config.toml
positions = "rope"
rope_fraction = 1.0
init = "uniform"
init_std_down = 0.0
learning_rate = 0.00681
decay_shape = "linear"
Each number is 128 + 32 x the weight over its row's rms, rounded and kept within 0 to 255. Layers, rows and columns count from 0. Numbers have three digits each. The size before them is the row's rms in percent of the matrix's.

# layer 4 attention output, 128x192, rms 0.189, rows 73-87, columns 0-191
103:139120115126150126103112116153127154140113120140147119153160099128090100147084151116091131122133117136129099111090167081122072124089155153113158113127152091156152123131092169096196146163166135116125153142108109126139098168112139112131093124107139141147104151121144100099128147104096126154113121103160108111104125123135100124145112145089146134111120103151134121095127158162140092110145116142122145143195080106091021124184109121065086172145154153093097133255073122152034046066145006110155127124136160084100089043118137118113103118148148157145116121122192110123145062088116158051
089:138092160181143095096125116117064123120112078071167169162090110130160095170105127161134126089090085139150068134091135127081106061135132170205148135125109096109082113168129155153130094074117196097135088100095105147142130125165108141149132117198134114146140131111139134158152129154092097123149140108126126129152109159120122169125113123109104091109124113138136129138115070155087133144120203120101188150094028077148102125182060058110104183111126143149097092125134157182217074154160070157119128155128068096125149100133160061075108130175131144158129096106117170156164177120124137137
090:136141106121097130132066116092095111183112137117146146099115066177092145128108126171104130084127128139147080127128146082158105149131068153160078119088176125135084140129138118149095121055147092148152122158139103181093091107120114123121122136148133129113090115141154120145131109121137130114130098147147092072114119143091136126190089127119127091121084119154118147122157123124123088161147118139120199217088103044110199144147155132137132185199148073103160050117143090153230186146071058135131131174181097126053102165136147148125126100143170145091127126070121129115160198166116096092
103:130086146138171134130139152119093110084080076131191109134051161133121141158073121099080146103146180152153113130124137126142144148132145137117104110182137155049111087131116168131117134106114110095092140141105070137121146117129109127134160122097111096142161154160085122152154182098188081098144163132123114147182154139125074132120144144134118096128117074103093121095135112129111171108171092139142128215130127064101054075087093127199134144144225198163187108058208115153167115114118134106134138144185123127095095063091086122120168131116156179186125176131090163107129132109110102131
103:139169114097121141159141132139096109122126094183160123145093141160108143125124106150129100086134123110143167133076124128095100135146106140182136162179149138188148147126088175123115126201160149182104159130127128143156115131129179124146151151098130114135124155147159156104127107127144144112126129142154120167126167123112157082138140084146147134117098141122131131133135140123093150125147094153218077112124113155085127245157147067128130066122192089165164108096148172073236090239092051131136195108095111132139104124192159137076132128068131156118165156112111134159100196104178109089
100:130106137102156164131155089101117119099123135108155118175101127132103136129107173137082128106179160164107116174154127128196137098188127137106112099182125107114128124136142103132099123126142104132134082133131132112141153134111091102125120145130141141117089094140150145143101132156120139134139131130111102130106143136109142105139108134093131115119121158169120109100129131151101118147137132206123227119115131124116174010129202107184172032101103123203204188183073230110079117072076169139161125192114129135131104146060126154103178175070129138145148164174164091178099087138090097150
102:136099142108125156100133114105143151118112104076162108145115164086154114101130164108112095114136116123170123083089105140098137093134139117188083144178061091199125089074115161137153136107116087088106121088161103131141115190127088122114144145147149098145126114088112144094157129112165141072187129206074117123124166153123084108143148189135158137115123097155085102130141118103160080156160138179225106162194126136158192136169154106074060098179112169182139091193163180166187164128144180136138192102138194119148128167147142125102118061132171112137153120087146139158138159141113143124
093:156073157137133142139107121090125139135153135149103105112143115125152103100154125125130164092134125147142118131129097195138169153113171087125066153174130188107125129123135097147098148100172213127134114094124170119141073114123123139106150156106104144134118138121096160099133078124099156139142116155127100125147147124114159123093146124106154160127130131157129144113100117127144136166126112164138164062206169146073079059132054151255127099135146199138089144137051153102177025112151161134145124140085176147151096088088122084132221139113143117173144099131146115159126166062120136157
100:137128090151148139171115141057198170090089183087154116111108155094144146125135157128179103134126119090127196144139138149160165124180199106078107113089072129118117144131123174077131125109104136177125111059168132143130103140142177131119180136159143111109131090132123110106159132124159112157089105088134128105108141135140118096096153135095131145139124158158138150125166126139210144152125154126110117038191141034120125211087077166167104109185182144106085112106106110057117091117077190168106140123060150139078160137175090120144149098109143179135117119093100107118071117109123101162
083:133164131150147062105116134115228142158155110140143086128087134128146068114147140092079104149156164147109095132157104163183096131073146140144070164169104164138148143108166122117113113112107172166114099118138140166086161108114103218115167135116153126110116153144114114124104137116161102137133171091094163073110160123152165103155063075113144135125116145095115113139103045159162075142084072146195210115113133165122146103191091187135168079124192133130068059139140156129077182107186109116149171155114106116174131143113160121178124127104123197159140121087128134155124124147098149118
102:106159144110143123156115132136146178142108139091111168088137126127132094142156209128099132173099143078137107145113150129086141185158145135136147109091156121102125151178107120101133110183107141122120106066166131151151081133142170192094150140157143129134108104107092112123181147097217155103142117171148116157109081161141153096124111106140182171138154126140126129127128129129109126101151099000139163061148085189108094132080144144134114176127117186127217121079191219178126164122114135098058128154082131107151103079122103142140104144156097132169155148145093171195184149128154126132
106:103142141159145129118115099143163113123101130124104158145076119128122102103128117131149131117112072119123103127139131118154183128136137109145141152159076126135129186123091112174134154114038107183145113143121125123136162125130139143157163145159140139125162121121129134164135152139126136111132135139133158082089123088085145126123105092182118121113100157123121150123163122133152147121132172109170089117066113073193027178135158105143089199174142255127084118192127200057082194187061174164114136118135089112093161057162127118105159104165144121195134113117155136174091084176165077154
094:170173151169104148113090131094097121116084096135145131119135129124092122078139121154134141110127129111140144108161124168121102095137144148142100228125129093119139143118128159154147118107100113140140145097112094135154089112139131129117123173163160125131178127132115156126191123111149116140129118091126147147120105104132120131143155097092132137096111127094119117163117078192134144161131136186137017058137120196111157083063142084072177152063036108081045060031121183072172130139188102147155153078076118128164102155126083146115119158135097079128104097082081082132094160144108136112
096:091141109123143138134166120132182152116162084097064142093119122131113110120177125133136154148121096104125092121093097201116155107129091129126133132099120163132171101101095083136086099123096140122134149140154114112102093132085133109129124128091121129083120153117155162096113113131091105128186144117172122145165104116141129105162129163128132133120180169192105132105145135125101132158160082207140125096135100054044082178033159221157107163091149176129108108061187129073040083094186172095169142132096121122122071087149068166170136127146108149159151130112061146139119098104131184156
097:103114164146105125122128148126116144085095141150096139146101129125075125125120075147140134150085146099094153104176109121124093132088157112102142151184075170180189147162100176118093091164119105155111140163113134111108138082120084113105137142089091125116087133140168125166125154140113134132144121117136108105152104127113126108132119122148144122116102128125134101122158151106133119139212110138102122161037160141154119078119093141060088130225102193150055199121157149239153033232164117127109107135167078150145138116118110110132113133126180090165147094152105147108203109084191137114